config.toml
n_layer = 18
d_model = 96
n_head = 2
n_kv_head = 2
head_dim = 32
d_mlp = 256
vocab_size = 2048
activation = "swiglu"
norm = "rmsnorm"
norm_place = "pre"
norm_eps = 1e-05
positions = "rope"
rope_base = 10000.0
rope_fraction = 1.0
qk_norm = false
attn_scale = 0.177
bias = "none"
tie_embeddings = false
parallel_block = false
init = "uniform"
init_std_qkv = 0.0609
init_std_o = 0.0124
init_std_up = 0.0609
init_std_down = 0.00621
init_out_by_depth = true
optimizer = "soap_variant"
lr = 0.00552
lr_mult_qkv = 0.5
beta1 = 0.95
beta2 = 0.99
lr_head = 0.00948
grad_clip = 0.5
warmup_steps = 200
schedule = "wsd"
decay_fraction = 0.288
decay_shape = "linear"
final_lr_fraction = 0.1
batch_tokens = [16384, 32768, 49152]
seq_len = 512
doc_mask = false
z_loss = 0.0001
train_tokens = 132900000
steps = 4607
dataset = "wikipedia_en"
Each number is 500 + 25 x the weight over its row's rms, rounded and kept within 0 to 999. Layers, rows and columns count from 0. Numbers have three digits each. The size before them is the row's rms in percent of the matrix's.

# layer 14 MLP down (transposed), 256x96, rms 0.215, rows 51-187, columns 32-63
097:519503480476459575470540506500461477514550500482485493500525461519535540525489500480499526495467
110:456492516516527490450467483491518528488481545460486494512525489557494490530499477477519487571518
103:491508519502460507547528503573497519482516494508503506528507490519505475450495533529452496493516
107:509528499504472454526541504498525502441497511452504480507485472483477536475513518491466507522492
095:515527484501486500484527471501483468505496477527477518539497480535535493467476506524520509459514
092:499447459554521505458525477499497492511520465529494473515535490541491500533517486513503526461503
090:475466449479505492489502529492472486508520497506509519495495533535492504536502507423531552479505
108:461538492484504515544511493489485483462468487461470497489495508503503492507512463423510495459497
090:479505448486490465531455491551514498509499520497515543467482491494524501480446540493483516472472
115:508504539504504509521506536491573499465488480467447496537518493499493495516523508434497473514505
094:464526481489474476503515524495522522529521500453506481494516537502526464467500481506534480522499
106:502486491471483554507472466526484502510497518474502506449497495510552523492492521489501475461455
113:515543515573487498527462525479492480524484492463486486507474534481482484505480510534501476492487
100:459553503476502492521517517479505484503472506477505514455516471491489526487450513495507568522530
098:523511508499527532514506503502517495480500499516508501480501510520525491463535523560487491483503
093:529456480463467531476526536536485552516513497476533494441505526507487492487492512544495489515538
091:451494521504462507484470511519480484562508484483495531498486486483494468509449512513532478475496
112:515475503529509533503502488510491488548512497489497529515519494452487472497507483493574519483453
099:512506556550498496477523521477465490514524504503499523490489521515501494471477440506518483510486
096:541522507529462503489492485511514494462502476531536506523472537485495468526491528452499510490530
095:549478504489483492513497508531525514496508503520529582509514477514471510510482486475510510508495
105:526524483492524504464529473491535494527464497499519527528489498556487490542484481507543506496525
092:501496526506511503552530508555528482521493515522515558508502514530531523490474457500525526467549
095:515489484474499535492446511482526557519553510484509531480480493530506512519475528491522496496481
103:528528483553474528472492537481544501516506477454492471469525474512505507505500544503501462499531
103:504533479513499498538480456543456443514477489475466500447482514430503494498493488541500529525513
108:471546525487528516482512500493487470523471512514547454521521531504487538495528523473484440511509
088:545457513467519515498517516490453546474474515532492497499474517525481505495443509522501495482494
099:507525469506492480496463479530480512492508510494512545467529508539497518503529474418446535486506
098:525460500490494485473512460554502543513514531465511467519483512513519487472503471518468507502509
099:445497448506524516474514525480504548485489541482515508513466467525494508525526488466500537475477
092:455456484471495537511494484473524535499479540545499476508506481499515512490469504494479533523430
102:436502485466509471507462541543461499465489463477484485474518539491526504490486489523493494516497
092:519466461485504507505512513490485493467458515562533503504477516485445468481475496515512486521488
097:483448535513472511491478509461490504486476542523575501483509521542509534487531519478517505518492
103:488425485486533535497503543470500554539488492481470521526473531496511496483471481515521496466493
094:503536483505515514525503558511466473498480449510508514495508511534486476501441454517516474511467
112:514506543478532505517511511507494476455539504475448507490522514497497501478455562471492508510471
096:517470495526496528479473488530470483467503496516525489491496510501480497524481490476537498480518
103:522502500511490524488483502486496500505499547525425478489477529467502499467493530472457464518487
107:497422506493492552491479493506493517508496496494492505482511531510531545527502482483523534457530
109:465477463507490499485505487537507499473476503523533511508461514526542472519471462504512532504470
104:460503518511547562517535489466527547512522510477498496492489508501515479499515530489511512471509
106:481480516484518527484531493477448482485454510496485480511494510493533521515525453443472508502488
106:487476497525534482510470503477530512539504535517556465521483481508506477477492478522513500490453
100:501477489490482513517470517514482479534493452492517491458488521484482501497495449518496489494533
101:510523508496506499504511488495496513555492497499458495490471495477444511522509494537506512466517
098:499529498525510472479479526526484494532497497512532519508491516536496546521451480452498496491526
095:481466527472509477563517495485521498503535510484506493504443481526478460526472466517514462467507
098:488509478486520520505498544527509482495526486547507507496541500486484480531522536511498475506496
107:506503518452506483472498510543483470509514500482524540482530484480517496548505518480439498532503
101:486445477517501512481507491572494518472487517481501514528516495459523543496467520489519469516465
109:476496550532516463452475514492541505520481459560488519555524474499510527537513504510482461494481
106:544502458498499526486484489490473520505513478548492499483509511487521515490513541498511490556459
101:476523479525495509496509485477479493515440506527447537540476503487497533491449517463482526523510
097:490512486457553506488488491485513479515511533454539458480494471508538466484461453495504499499501
097:553496539492448504500497455501470500469501539477509514479497514451477510481500484506548494494501
104:516479516526485524489509469506524476510531463479491477520534540508447552487540525492497520490525
106:510459535475504512554547504451537510556496517469460513536495490507459470508528518515451511494520
090:498495532476519492536514501534521528519494514490493491516514510496521511492441518430468475496529
098:511482509478531485506500504490529546467502497518531474506503511516541490526500502513492507522497
092:470482521525504520433507564479505492490498493502529481515501504527499499496512517473470465478526
098:485487501506455506499556476508489509549484484498489508544486476487487524505492538489492484483524
100:506461530504508514497488491497527507459525493452504476493466474501457482476509539496539478473573
105:504522479514501498508521530507529529495505494484484508487525534514471513485468482511490488531493
094:479501509484531501501479547488479528514452525470540535511511486479506525479493519499498506527451
108:514541520469481489496486461509487448547473490507488501492526469466487529506516508501461478498515
102:481522494509472547510444485518497510460515491515466510447470501471487477481538522493499466506511
096:511496499502432517468480489521507509524487464455489516519484514513514494490546490605515512506537
102:470510486453480511515519502490433439523504515483538507517544516517509521492495512514491470534529
085:476495498470492505533522498514489524548492524491462508529458516510509496505440405428484489459537
102:476442474535532511507481479472505492476492517496505501502467447465481531482509491460476521524506
099:473511493509486498471500500487472490500518490469452490478545532477467492478550470483540475540501
109:477535515482558502499539488534538501493502467459482476492513519529511518503484505513515488501491
095:516485533506505492510458510504467473481518486461529516499552499477449464486502484547497503484497
103:494532500466486539527473498500493467523493498571506520563497508501494520484527535523494484502559
109:507475527510501522513497495445502530498492455550500531535461511524533479516500492538485490501496
114:521438471456511473549505516491528526523497466496541507456473552504499472475483502547506495520482
097:476517455578475479488500516491503490515506525513441495497501502518526505501505476500480517494510
098:503516504519496503497478497518501460505506514524511531502489448488470550527478512543517503486520
100:495479469542503532481518520513503514493464491500484511506518495462485553514480501506529492511506
101:510544512486456483535497553495539501527536493471493460509526527489531494494498505506501526490546
103:482512477510477464501539474502463494515512521500461475521492461493521498511493453574452481502494
103:486503509518454484479519524488491502509505517496517462498480486523479515480511502466518478547469
107:503524512457459499557463526497487477506493488470501521511511497482488500478479490487516465510542
095:501478452515499515524527516496477513495462516544496525479506455503470557500501470520515519515454
097:525458521521507493472471440525518519500509504442519524495485500542497484497444486523479477498495
097:476528436514481487493518517518526472495506519473492477500528481497496497503508557469535506493464
105:476470550522533486522509537466519512523488502469503497532484514517541489564510498471479528460483
105:523519507519480511533513487445545484522479507487482523532487465501541523493463492522471454472474
115:450518522442515517493486499486486482531540486463501489488499487542486501523508454488513458487524
104:471490504511517510500522519474530518490487476486483501527499548518551498501508500478443476556515
099:471508476484539516520514525493526543506514463503490518486465502532501500518512497485468510520484
099:527476489474493491511506499467496529478514487530511478455531483503509499547519497536515558514535
094:489493527507551502533474503522491525521524513492499529522503507507538469524537478525518503451488
097:499487468526488469478535503531495491475519488485518536519492465488510516517512513460485555493509
092:517473489513486520525566485509522523482545496496493525520504550467554505493504490487490511497519
100:499510510475509511538516480499590495519503456502480515487492501536528499488521498437456471523449
092:556494491482470498519458531484485449498538462474475537514507462568518506484494488537546493458498
091:485536523511482481512515493475523511469488498475470490531507505520517524470518546432483496503481
100:482492529491500458462478475523504481516497469505475479447487494472445522509497505519504506541471
119:537423518488486531524481521496477508515503499503517508504562473499425481473530499512498474478567
100:527486504468473535487452499534535551476472548516508479487516477473468487512463485430492516497497
101:519524488513486495532463478494475483519509488507495530496540494534487531524457511493511464449512
093:463471484540459548498531471477474540479515552500525510476484520491494475488485518544481488516497
103:439523529529468512497459503494472512463483474515517458513498479502517436494497485514467519522490
092:472574480549505541498519525488513517495490486452495558463489533503501500514490502446487486493528
089:474465546486510491469523511520497466529529494470495565548495509491480513518487516451522523513502
113:523442525481507526467526493485515521500435465513489491529523486432478507480554537503457505466514
102:470511515446519484486511473475537513534492454479530483479521504512498501489515455534512497461492
103:476455535513514468517525527522497508526530477440515503497462461506529497489450514510482485499446
101:452543484461501464503486506494506508516545474501494504505494523515452497452533457457483503545552
094:524492508546469549492534524529478485460514499511512499476488535499495467474498446528498509498540
100:523523459516504506487440501488496520536487478472512452460502506503495505496504543492493470468500
097:511480519525464490497501501475520499519528512462487476483559493511485482473444494603483547477506
103:471489503468469529498503501514489502502507511495523502505504494536534514506456438473464537500480
101:516470517498535473559532461520505473497556500441519517523530524501497498465541534515479475502482
095:483492502491488507514488476498465514518499497481531530520522490497517484532505445483499501519425
097:501487515530498548523461511497465514470484513473487498485475512530509524525492489496450504506474
098:475485541461491501495475504499490512510475528525542459513513537513504517527505488498536478485452
090:476512489504483469465488490509500468497519478475520533450505487531529542487475479466583520508526
103:503484488513476517489498513539473490491506539464521505492511513516523489517476530424481536503493
117:464498560548541492469530529496526530479484483485511501520533481526515486511480520493493506505580
102:522480550483532467532515514497500466526516475465484493506474543510481540505539476494532463486489
091:488483535487484521531496502494473447471487506501529465483496505513484492475473521486490502474504
104:432531482499510465532476533519503515520515477481482492567491509506506489474495526586518513524519
099:505502507515510514504449502456550524496572497501515536463513522486489491488522483462445478494533
096:503499550488539530478507465508504505504510485525504500469497516538481516500504479524490485472526
111:503540490526535471487500509502489519498490532574512498483440520527515496497550509562498507518479
097:500524471528549494461482573504536488474489519493526530546474509513496525516552497475479496511502
105:532463500489434521493536486518502559521446468486506506480476465498510472511461516527468510493487
093:534483513477504491511460522505474501482481459478512492448505530508522464480472502511517471498485
101:512507502522510475538478509517499506518497549460538470497495497464486509526534482513518569478479
108:472487472463497535493480473507518493500473507458522478478488482517446472465492509491547472508507
097:501461501504495508484480532484511529493521457479455471531462488450462511526547512449501522486461
099:468496485474469487454470504516527521473504492469491513488501490521515492513491491522486529472453
085:491527508527528512457452469502492476468498523480483505487507524492518494499551539463518447535492
# layer 14 MLP gate, 256x96, rms 0.222, rows 52-188, columns 32-63
114:501467492494478463513508475551490521531484522455495507480527502552508498460526526460510517503521
108:513508509529494506469493482508539461485537531532507546518501535467513539473446494523497457522528
102:466489512499496529544499512502513534525518483533509495518511478494482415511449535475470448490517
101:487476508480513486495544487557488490488530507502463520500536485508490520479475501545491508534518
089:552456476516523566510473476518461494517543516526478502482507525454515509490473534507483498519491
100:482505464511476488493505503547517475493452485504522480526540471535540501526498525517516438505473
101:492463503502461463521493468476536480510537477492532502527509501516502511520513536477442491518497
096:538472519489498528493474536469501474479481494511463489524523532516504528512526520507555502521523
095:492522467503496499534469507473515470487502536471535483444506518505503499510492526490469454504479
099:511496481534463494488495503521504501500522508480476558484474527521493495462505529459484508474552
099:527481486511505533477490496517531527510553471482489490531508464534510478506521489526481471516461
103:520510473537486509513501482515473473508525463490519510531536502502505539514538532480480501537507
100:476487484466513509464509516513483508539466501548483497474524503508514503501498488460490474510497
106:512460520503519524467493515552526512469522488462534562494508477482512485517502472512478488533513
109:478493493497529550480434456511463501480472532514490478499526508511470494487504500505470438524479
093:514501486482493475461469512519489453475478515530538507541527468531531467489503469497454522516514
109:513497532500473521546540536512461475471532477514483530486451497505481465507513514457491484488558
119:539491477473472447549493489499488485482493500484515479507453508489443464490546498474479516537580
094:467476475493481491479486500490509507488512497488516540480474474441476465460503508548528498512469
094:473499480508524548469546496492515478542479523477498485518496504479524517461502496514518469506490
105:491517536486443510483518495516480512466463493495493506511510462473488477510506541518495450505532
087:475524481540459515498527493512508481522484449495551502510483505488528537474546520538449494540468
094:462484465542445509471539513509489484527480493526507511505497548485483479491474524477471494553521
104:495508504525504488478468508505497531548475506503462466490512523485493496471479495503523490529526
105:518481503476536463535505485537486528483500551503498467566549489514471450484508512500528500494492
105:535507508497476485529522493514514528544540512482483535520506531518505493480459551496528492484503
105:497469484499487497473518503480517493481489510487440496516501535533477509477496485534534496477513
097:494486521502501509491486444493481466536527479556523508551487549513445481487480518501517481532498
110:468517518498511533460522498504524463497573476502496512520538515504526510492483503538456474498527
102:522533521496492513509485456494520456469485480531481472495484478517491497542502503490533473507514
094:467516471492507499506492529494474513521513502477557493491498493510500480456493513473517510468451
096:458516505515484490492486489540488480509536493492489484505514514516506509496494505484514458507473
104:502518544484500509515488501495493520495531473513497503542521456504476521481482524490522505533521
099:497472498490533512527504451511538471516515521468507495520519479460510508471462499535446534472523
097:486499530457497471501530488508483432500514540526490508441489534470479478547515481496533468497498
093:529503473516492522488497506472518522556498508517496474502552512539537494475499504471513474496501
106:520487501488479547530463490503496488466486482485575517496492488500538485505560469475488492510528
102:454480500518497511483507551502520481548501485491462500529530463527495495504527516495486511495511
103:480469530476486542478545455497452451524506529473502493543537540465463489508529500493462505484473
097:484529465528481530494506513508503527508542483488488484454545483507520465486440535485510507478520
096:506549513432479496454462509513495536541485456532479487478489480487502485561503472480513519506489
100:507481483512500508461527542517524452438497525475521497466449521514523442515521510508513513514458
101:422540474453523498473454516467530519501525506524521468459505447471474487507507462508481453497506
109:490504516517486512470462471531488538518483488510506450468479535466509531449492493482475504529453
094:508533517487495470485490493528517493492524505484531468518502483494519500490518518507504523512492
096:508468456485494478525510543446512451518475501525495474522462498477504476491460473475510512505538
101:525491468499470482509493531536446527540502507491553506461497474500521540469527493489549450518475
104:467492511490527518531516501528509540504526494555473480521501502498502445496492496479427534487508
100:518482523475445550509506512495502479536502490470496527491491501477508489508461510497508501476502
099:513497502492486505477516503515509516524489520543527507471524559484504498502525513422465528492443
101:478448480519498487486459511476486487507470500449482527488501491502496446516470535478504470509470
100:504479525470478493425522522496522513523484491520528487484495531491467505507530499468446537494483
097:479493471480538531504501501504518506519527543475553506527478509554518487496507522552474471493528
099:495543526504462465519513511558480480533515471464506501476514504469460499466478498463495464508445
101:507435503472493522544492457499495482496501469471469509498466538499527493507453474496493541484454
110:503515511487443520502433470519480467515460516476501459497459481455505522477469506491497484473490
099:514495512501505513512573511465479458529558491513506516509532486487480495521487485498489546513505
101:517494476521496531469496441508541484496509517501481491536526499491543499470513526459476521511499
092:519516535437504495500550453491488484479501505519513453520525475505518481445482504464463505485555
099:513473522494533497503505475516438503517538531496529488525489504525491495475509498462511442528458
084:499544496461504509475549477528513483500530447512492501526460500508491530524503489484484471530471
094:490480510486503470485497506492511552503500503514485503479478542511505470525516502504494537523517
099:523483539459492482544453482516472494520505535537523475507484507502503496511488503514485506503480
098:521542530466515489525529492543501512532475482527526520454497511490484474526506474474505511488504
100:514477480498494524505449465477486494482466459474514493477492482512488513503483487526526522534499
100:494493492512477460496464521484465485516519464507501512418556502518511510491478495524521502532529
098:484504496435509501513526473495494446542510537493524529510515525541475456488509466541491508524497
105:505478498494508483481506565533512478485512535443507536498522530500504524518536565490522521500483
104:504485507523476518492526543438535508511499484554520473474521499470472489475513501515531501524491
100:481485508486478476439520514514518449495529484479474502513452543526483505529518539555501502468495
106:511482539502476448486508515530507472466527494478531475459542466523512485530531483508494513536502
103:485498529500517521485462499506474450531484478489504521520486500528495493555483490439477491528470
104:496513454498491497524486480487495522530561540512515504500490517516495477548499475527550483506537
094:536461495507458462503527526490537494464491524500472494515495499493451502516479513495410497499494
101:519481501510477511457548470547509513463499515501505525510524508506518506476505503517529501484555
099:487441525531488532529519523479485516549516502489552487452511526531484512495473486481481422501479
101:483498538453495520496541489537508504513470466505496474503473492555487493496513460468447529468506
094:516480467489527460495538450491511446487510510471532535499495529544518530505470480466481506471486
110:512481495522474503481498475512512487519501495486534507484500498526525500513510513442513516495491
098:479451491488546533507452540502529506523471492517488509478533490513526542478487487483488508501505
093:535521471503502552494528532460485451480531472489486543482516536519489508554490457494490505518496
095:549450519537492509529490456507521532496524475461483506553506503494520469505474529510553463498479
100:463487508498512573479480503472537528514526490472518515498465514485513457499467499529483458459504
108:496475465522520497504487483490479493477531528459516484490503528527466456489476491497524496515520
092:424445487518479512506511487488508488495494469477539518489499479544517490456499517493463542502453
109:513554533480517450480506521518498469520481470489513522469520462497517487480497518514468481489528
097:495465452496454492498510518496535532488484513502486495507527504478479487468548547494511481480507
094:489487463501479508509491503526534484484514454485553503461510480499510500477529511502474476524489
102:492490465489484556548481473502482526501525451506496506496493473493516481490491505477495507517480
085:545506501512490502517523469465526479495495552490532509553480467544504507531512511456500503535494
105:494445493511518517490472478511482514469491470454521517465517464450503473509490536498509475480497
102:475504502501504483509510523481539481519511488473490507492466511505518472472516523493483491501496
104:540472534498498564472515534492492496512528481502499502467500498519524523518474527480548488494469
083:437497430517482488462500529469518508479526485466515477511519488469510480491506512472495458511510
096:502498520487488469457481496474540512514496468532510505501516495492485489462519507471480465471425
096:466493493512481514502547431497506531492525514493488486514518536507541485519449487508484501477520
098:508481493473507476491496525478497518530541478513505567528490483494512523467537505500505542510528
097:507488537489541482493504520500513476548499484482516493494453500460523519536485490441514470483527
088:501487526513483482456472464495511547514468535484503520514516501487528444465512493536502455516492
100:551489536433437506498484507511526474500526465465471487519490454466500560493509485502517501519479
107:519478513462506512496564512510541558518485502512529543454485489477469455502511515498513494475512
100:501488537494491474481535551496522500529512491513474463471546505477506575516477545517509541497507
099:500505520506473502505501436520466488517521503472485521541545532493442438525488488520476529516524
088:527502513494508524459445509497548513473552522475513466497482493518518550487477506493470493506531
109:500487477499468520516494520475535483542473462468518465521450533512514492460495483510525543536467
106:529491518501544504499542497490545526493511524542498455553506533490508477558473492519497464498465
094:511531504505504520510468497482487504494493523510498492496481510457516549517508454451493551511526
107:514545479471485541473516506516520540498493498538526498497497496487459490482526554488498534510513
099:452491499467486527509457486494500546491528526524513500490529491542534488518436476498516514495501
105:509490488447522508518455519524529535511548458516500487511534532476507480526474511499508460510436
099:527444531480499506496480471496476451498500459482511514523504486467503468489524503489531491488483
098:517501456483468472473514548447515499532498491511520513473515480488501503481502490448537575519473
102:524541496477460497489517475519531478514498490511515506510463513502508490468489579482484497477494
097:539457520523492477507513491500478486537495468542502493527514517482537474460525507516487481503489
096:524449473495509457494478530491429504527544547497518520491504487461502508502474521499549518529522
094:474495481491480504481524519519502538488497455504528501460490495508562484504493486505472483514477
094:497485478513474491524506503516487512504433500493522529500471496488501533498471496508494549516489
103:497477496476487506483516494498483526497483488490527472525466502504513508494492476440488492517481
105:483473466520478524489503530541519546543524513444530533469519492505550502421510471481489482494485
081:475478468520492513504501479486462565515490481475510496518486501531509496495503502526550513510514
092:523508499499487518492492491528450489522535521501494502526493474512518489488468529452496514476502
090:490472510511504464485449546492504517495470453500532503565490496463524492495522499434492522508534
107:495496495497437483503509519468527487506480508490523486532502464492496507509495521474513474495494
100:533495466463537507464473477477472478496490471512497438514494488509484507476474496501474515483500
101:525479505504488507488500491540511529467521514513538520472510488530524518450549527484574467479530
105:512498463492498491522488521481529506514458509508513511502482500494468524473536462497505474441523
108:504509519466493492527488497521449545525515493477493510497477513502504490499466524472495445500475
100:525471493499508463495498487511479482523503569467471467479550496452473470500484483497524467425492
101:526514520481472505495534525497483474517510515513486504508547507512458483497473471462548513514464
097:536449484480469518533490498512490474506515439527533498499496488516470477502454520506532495465514
095:487536491506501471446525493471502466501478501499512459484451498480525525478484515479455476512519
111:562495511531506515468500495517538487486497532508491523502519501524494484489516512496456522492503
101:487480496541506492495514482543521525507488485483489497497500516479472481532482508474497470532545
092:533489472485519509502505505553508486468480497503511465467510505483588487506477504521516483482519
100:481484498478512530495532485490507512518512499469522512492473461503497525457543484507478523489487
084:457517479512476487512496507479535505494500445518469458504486517531551506490481528489494526498578
097:549530472491520466485475478506483471477513488499435499504515540542482511437509550479517505521553
# layer 14 MLP up, 256x96, rms 0.216, rows 52-188, columns 32-63
108:526513515460501541503457496539574499461496487500529499487457494470478499488520515517477491496482
101:474465476484496497529470495559484523520518486526489518502533523498458484495518496513479483529465
112:500480503530490483473464496489511512513510474508456507479484484498533504482516521528489504514526
101:510483533489489533520462470522513477498532491498492481501499458500512492477448476502494453528472
086:510491519541476498464504453495541526460525485519466505522483487484517487521562516473530501489507
091:434477477470477489520520491506515506473523513464482510522504485491502498540473523531492525512538
112:461526515503509513499521503482504494465503496481481474483459486487527513576457475497467482511545
086:515471493446535479511517541439492514522502529474459464514530538487504521531523524490471510509470
110:521514505507512444449519484505539493476469460459504516527482491501538515482503525500501480528482
099:533545472473481508527465514482473496508505525513520504523497478536468519518511520494530529522481
111:514496482540509523518476480503463524437536492485535560485472488509507487483483485528482482485536
117:479479489467503494508493503505488480526527506500495478538557480527489538498514525506528524473508
098:483521456530515480510508447525521503461511526472448516528492471502437486490482498527527556482465
100:498477528479496446461438513508506514511518462488512489483511479528538548481488495469485501491471
098:512492546515485508543499473526434487473523508517524506518504501488523551450544493439486520482502
094:475508461551506501500509541501503502496487501536595509506492512538478544498489470517505484500516
114:537475477503525515538494478443522534491528505510505516553473525489515488481488466506506486472524
105:506496485523469498498495476557456515516461497510510520537499536541486492494506529488474486480492
099:511464483492535526501556501536506475524445500549500539494484484519452458473508476499485492510482
100:505535477496520544467512493504477491508461488474493533520478493469518531536492500528475478501528
104:479483492553507461477479515529477493505486543509494472472528539508472528499507497547538531489527
092:502511485481509531488509511500459530469484505462535509531514493505486496487484474521520500525492
098:512506530506510523472494490473542532529528470515493554509523476449488474506507465489485500493489
102:487541545499507515517503495476534466499449476501497491521510530511490485460448485458485496490531
104:499489520487507501531511533539524495489476492450528540517464497512505510500518447521512500491518
109:474506481499472479439473507506476457465508436496503561436483492480501510486484512514487493519492
092:512529517551486513511519508481523525503477499510520479483494490513501509512486493500512487534489
098:513509491484481530495502474464506563536461526505493451487494490518508510509509462462523490476489
100:480520474532534519507548493516491461459455501512483488469518502513471468506474509520472516474518
101:493507478507531476485465568432462534496498470478473476511513510513481488552519523494512508540502
087:498538493463487496505503467504498480494451521530526524493498450506550537442508474462493517479501
097:480506484497477516505505485487522544498524501473486503450474497486501489525509439438514520477500
095:504485495512501503517505524500455503476494503506469540497486510493537474524525499514530483517507
098:492467511479491495520501524486530497480475485509503482465497491464516556521525476468472508550504
099:495477502519523511521472482494458470539469508485491493475511500461478486526537511500523469518472
093:483495486465455507506485480510534469484524492430482502468509496486457521530508495532521464489495
115:519507470468473478483531515473478505454475473500523458561491507523489472525513454472518491457480
095:478509475481483513485497507484528483527501538522554450539466486497544495478526497524442507539492
102:484565474528496505507528490496498442513522502508466504518516522467482501513471551509466503505528
109:509509511514530514481484470493510496522454528516547508529459493506542518507493464495510483479476
093:480475459504506504554495523504511496495485539559478533521504502517512488500521512469491540461472
105:447514500510510515513517547469531485497501470517496512515489501502534511514491474530460531498538
102:514561503481490485518521506479464475534473516523493497521462503475502526512498507497509513455520
109:458538539463471498503476501512477470477510493505516504531523506474480505474472474448519494481434
092:491469483536529521434469518516469484512520473508527473477491499469445540493487520457508513509497
100:463511514497500512501493487507452516476523503517487432510500513528485486438484554542493516506462
104:491491515535520504512498462504516505481506484518448478465507522465551487486518528491471516512503
095:543561497467470467485459489514495534533525515525533478481498510517453532497539508476483470521456
092:494462547489521541482485470506515544523471498464516491522468547485499517524527541496527490565478
105:449517460500495456480481490536525536493552501481526530450466518526515495513465509490503502495461
099:513494497499480485530457534514497507509543539441508474498517520459500487509505495481518495505485
106:500514480478490495509489524448510500497508494515520517489506504539541482536493528495454480482471
102:471498518449531489510519462490507505499531511461519505481517500496531524503480509512493456488472
102:504478496474499498529473527542512498469521507531530465463534445494493495521492513489511479499519
097:473477517502487507451503501521495492499484506465514515512495442508531512514527490491460506516478
096:506495509557497478520556507543480445500510527517470521487520484485479533465496499471498479538460
100:494468508473539462460509508499460488480527509513526480489509493498489520484511516486500498495496
101:504534509537514535512551493476491446497473506524532537503545490482540532469475513488470462511483
091:534458490524511497481532516551515537513462497507493503527487529526488505496491535514521521512472
106:510493513551478543473499473522537493467474517502457534514467487539537485524519538528488484503474
094:479482495483529487503489499518449533495499547530510490460474452519509489497458482455474525519510
092:519471520488487501547487499490502490551513509489524487485492430463462522483505489514471464493492
103:461527521503441503504466508491512502468531484494506517512508485440516516517477508485518476431478
091:473519442531494505514520518504476482492530477434513459528515490504522500494502464466493523522518
099:512543480491517496492496523473451516505503504477520502514526457489495510524455490491495507529511
104:474481513517520502503483507456519502472491506490458480512511524473474507470462566526516488489516
099:510558491476505481510534513470502457455525482521528476521467503455511541473550520479483491519492
109:525477530488524470485489456536491496515514524470481499512491548532482492510526492522543499481494
099:488503512483497528508493499527501467513475465527530448491526475509493480492502479480536452503444
095:500491544536526492493474477496480493491512512526539467469524456519520494518447439519516508503514
102:531553516472541495495517489479439524485487491528493501533496506448503534494496492526524526477508
093:531533523541451459489483550475497477519530535458469500479488499488480539504508484515482467557477
114:508539508544519515493529457492534478559538487495511492547469521510480522480502506582517481532539
095:532506452471547493555494545502470538489516536509507498513552538523501476540527482488477486455492
102:506504526491491522522515543519503492474496504527525487507540463453517487483518472484565458518508
110:502496509511505511467524521476519493478453521514490507507501508466512485573506501458472508489461
110:533467534540501457479468489459471490472497494565502530522497490527492457486516495497525496519498
091:509489523490532546536536522502467515489519470483484489497487495489459492503528512529511499462447
107:506545539508515544490496463508511544476512514530530479498525524473527434529456532486518472488567
099:517495482506494539467494472471493501477499549452472497499501510505491509491534493492530498508490
098:520503483496503496468542534517498501501539477490467460490541506478503498531503529496490506524517
099:527476468440447501478485494533509449508496511470482507535543484497520529469488479533504524486472
097:499485469472491457461557512489528466533507465497542519459508508518522518468523501502495494546513
106:485507512496460523541459482471507475507512534497530530488533540501458499474483514490515483488490
096:522507509519528520532490502496525497507519488533486495460480524520519484456478525484507479489461
101:510496490481500509510509522533433494480537481472489519453518490472502524472484523500558521524493
100:494487515556523545491512532498459500513461475508502516474522465518453471512533535498509497520523
096:482476472556477489480569528493457498510482501502475551471455496512517535517491494475480490544563
106:524502533479521477515532522509529504515469517478444525522527483522510479483468489503537498509516
107:458507496519523491439488536512505472483481527452526496486484479542509533495499505510539517495529
096:496492496502473486498516475505499464535481540520482453460484502492502515492545521474496504506469
092:502466539510555544445477518475474526503462506499510483532505520539518510483448496481468490493488
105:486542498479468491549529455513457503478492511542502494527522515498499473549479506492522495476492
092:518454497512509489513487467504506472510535470490478500480413533522484523448481528520511530541506
103:480505470473468494504478482511502497524481456510506498497503488507489517485472529499484503565491
093:497517490537510521484527500495483472537543476522535504493492504489475497494531495505522522491507
103:499478448532476529540503508466462494498494468498503500529471512499430456477524523500461477496520
093:493536515526533525532519495530526509480514525504498500556502521495494487491467510449479501479489
091:541479481482528479490548485481500463508523515529480547441505478524501477461473513532461497476509
104:541523487473501537445504492509532495502465489486471488506498492490465488538513430479532529482508
111:505505486491476519496479503489478528525540488512529494499479490507462432481474526503504462430493
099:518555485491461505523489510504506566500532440495518475555506488510524517528512466502474454544531
101:507508516512487483480510573530509466508501516510449520508527552518520549488550518498527502522531
101:427503478481544517457475499475537515504470501477536480502483477525493478480495510500515550507533
100:506480508505487515519532488511470512478527529461488486523538472511501431519503525481509492476458
093:531490534447453483487495484546462509500485473485476521475514512499482491492540529512476492501472
096:496494478482502521520529536458523461529505486550504523534503506462461515532492472501479492541491
114:531519500481465542482528532471511481518531534501526488535486489516543509535518454506467504511503
103:500474529491497529489469505552485468498479527484488492477559493512550464556491471537478549502478
101:491456514492504518479526504494511528489490482488507497545515554536484531541510542465497477529523
105:526505505447472504556525519528514485506504515486482444498507521451496485495507478479518502522515
095:484522484520497497469513477498536507499500526501535487489471522504496500548552490476497485484528
100:502502476494495492510531480506503511509478521584497516481512477506513494486509474439491458488493
098:505459472518511458476479456496488495521479507509488503489492485477505506516519490518532486553446
099:472538507477483543539490468477507488504513516524486525518516499503521466511526455526511481490471
098:472501475465521479491476503486537502486499497500502527522494462489519524462503519519449530518487
096:486482498549498489464521541527508536506501519459519489464548494453539476527528485522534469513467
096:538492500513503493493486531513467515500509499512457477501516467470517509510524489497474469477473
102:485478540487524521517490506458508515494535508508498510501488527511499488501527464497486466461525
084:507481502502525502534521501490504482458462521471474481488522478463525488472496491492507477508545
100:503501497469502473469490528527524521532489493480470472543512506530503498545528505521493504518487
104:520533484504467482515531523469518522487485480512478495499489493531518524512527470512441468501484
093:538521552479498522537508491529489496489476496460463483506479462509518459454476515460511499482507
093:525511451495534496435460470492546498480546483510518514498533500478445478514476485512477498510508
098:508536564459510442464511485514498481514486499481484472528551514490455495503479491518493529518508
099:478507524482493472510514482499471544499494484493482485472503494480515490537552536466506529468520
095:499526502517498497528488506481495533513505508488460559512505523525501513483475484501514508505478
107:466473534491542457532501501471492527473472513523485481495475516512457494520507491553492497516522
098:466502569452509540472456509478527499463465454497513546466514551459500468485497534496508514490502
104:523574485490536561472482458503492478490472534533517480500502475513499508510505499475518530441549
100:508506519481540523462541491511532542554482489540460514514502441452500487498490476487508504480528
102:454502462481439503509459505519467499476495523496479509500497500502501502494488502464475509544449
107:538487479498509506534502485519502522485466518490498483497498524464485486470458487466496416482465
097:478502505502515495485506520525487504501491537502571512494533485520523482525479534494510498477522
098:508473497503509452488473491501497475489544491471515550480510486493519539516550477520537537488512
087:480464544459444523492518498482507535533481535494522519497504468510478482480515522506522514478486
093:495498469509511525522554534498509473458523526486545493489520509470496528468543495511478521512466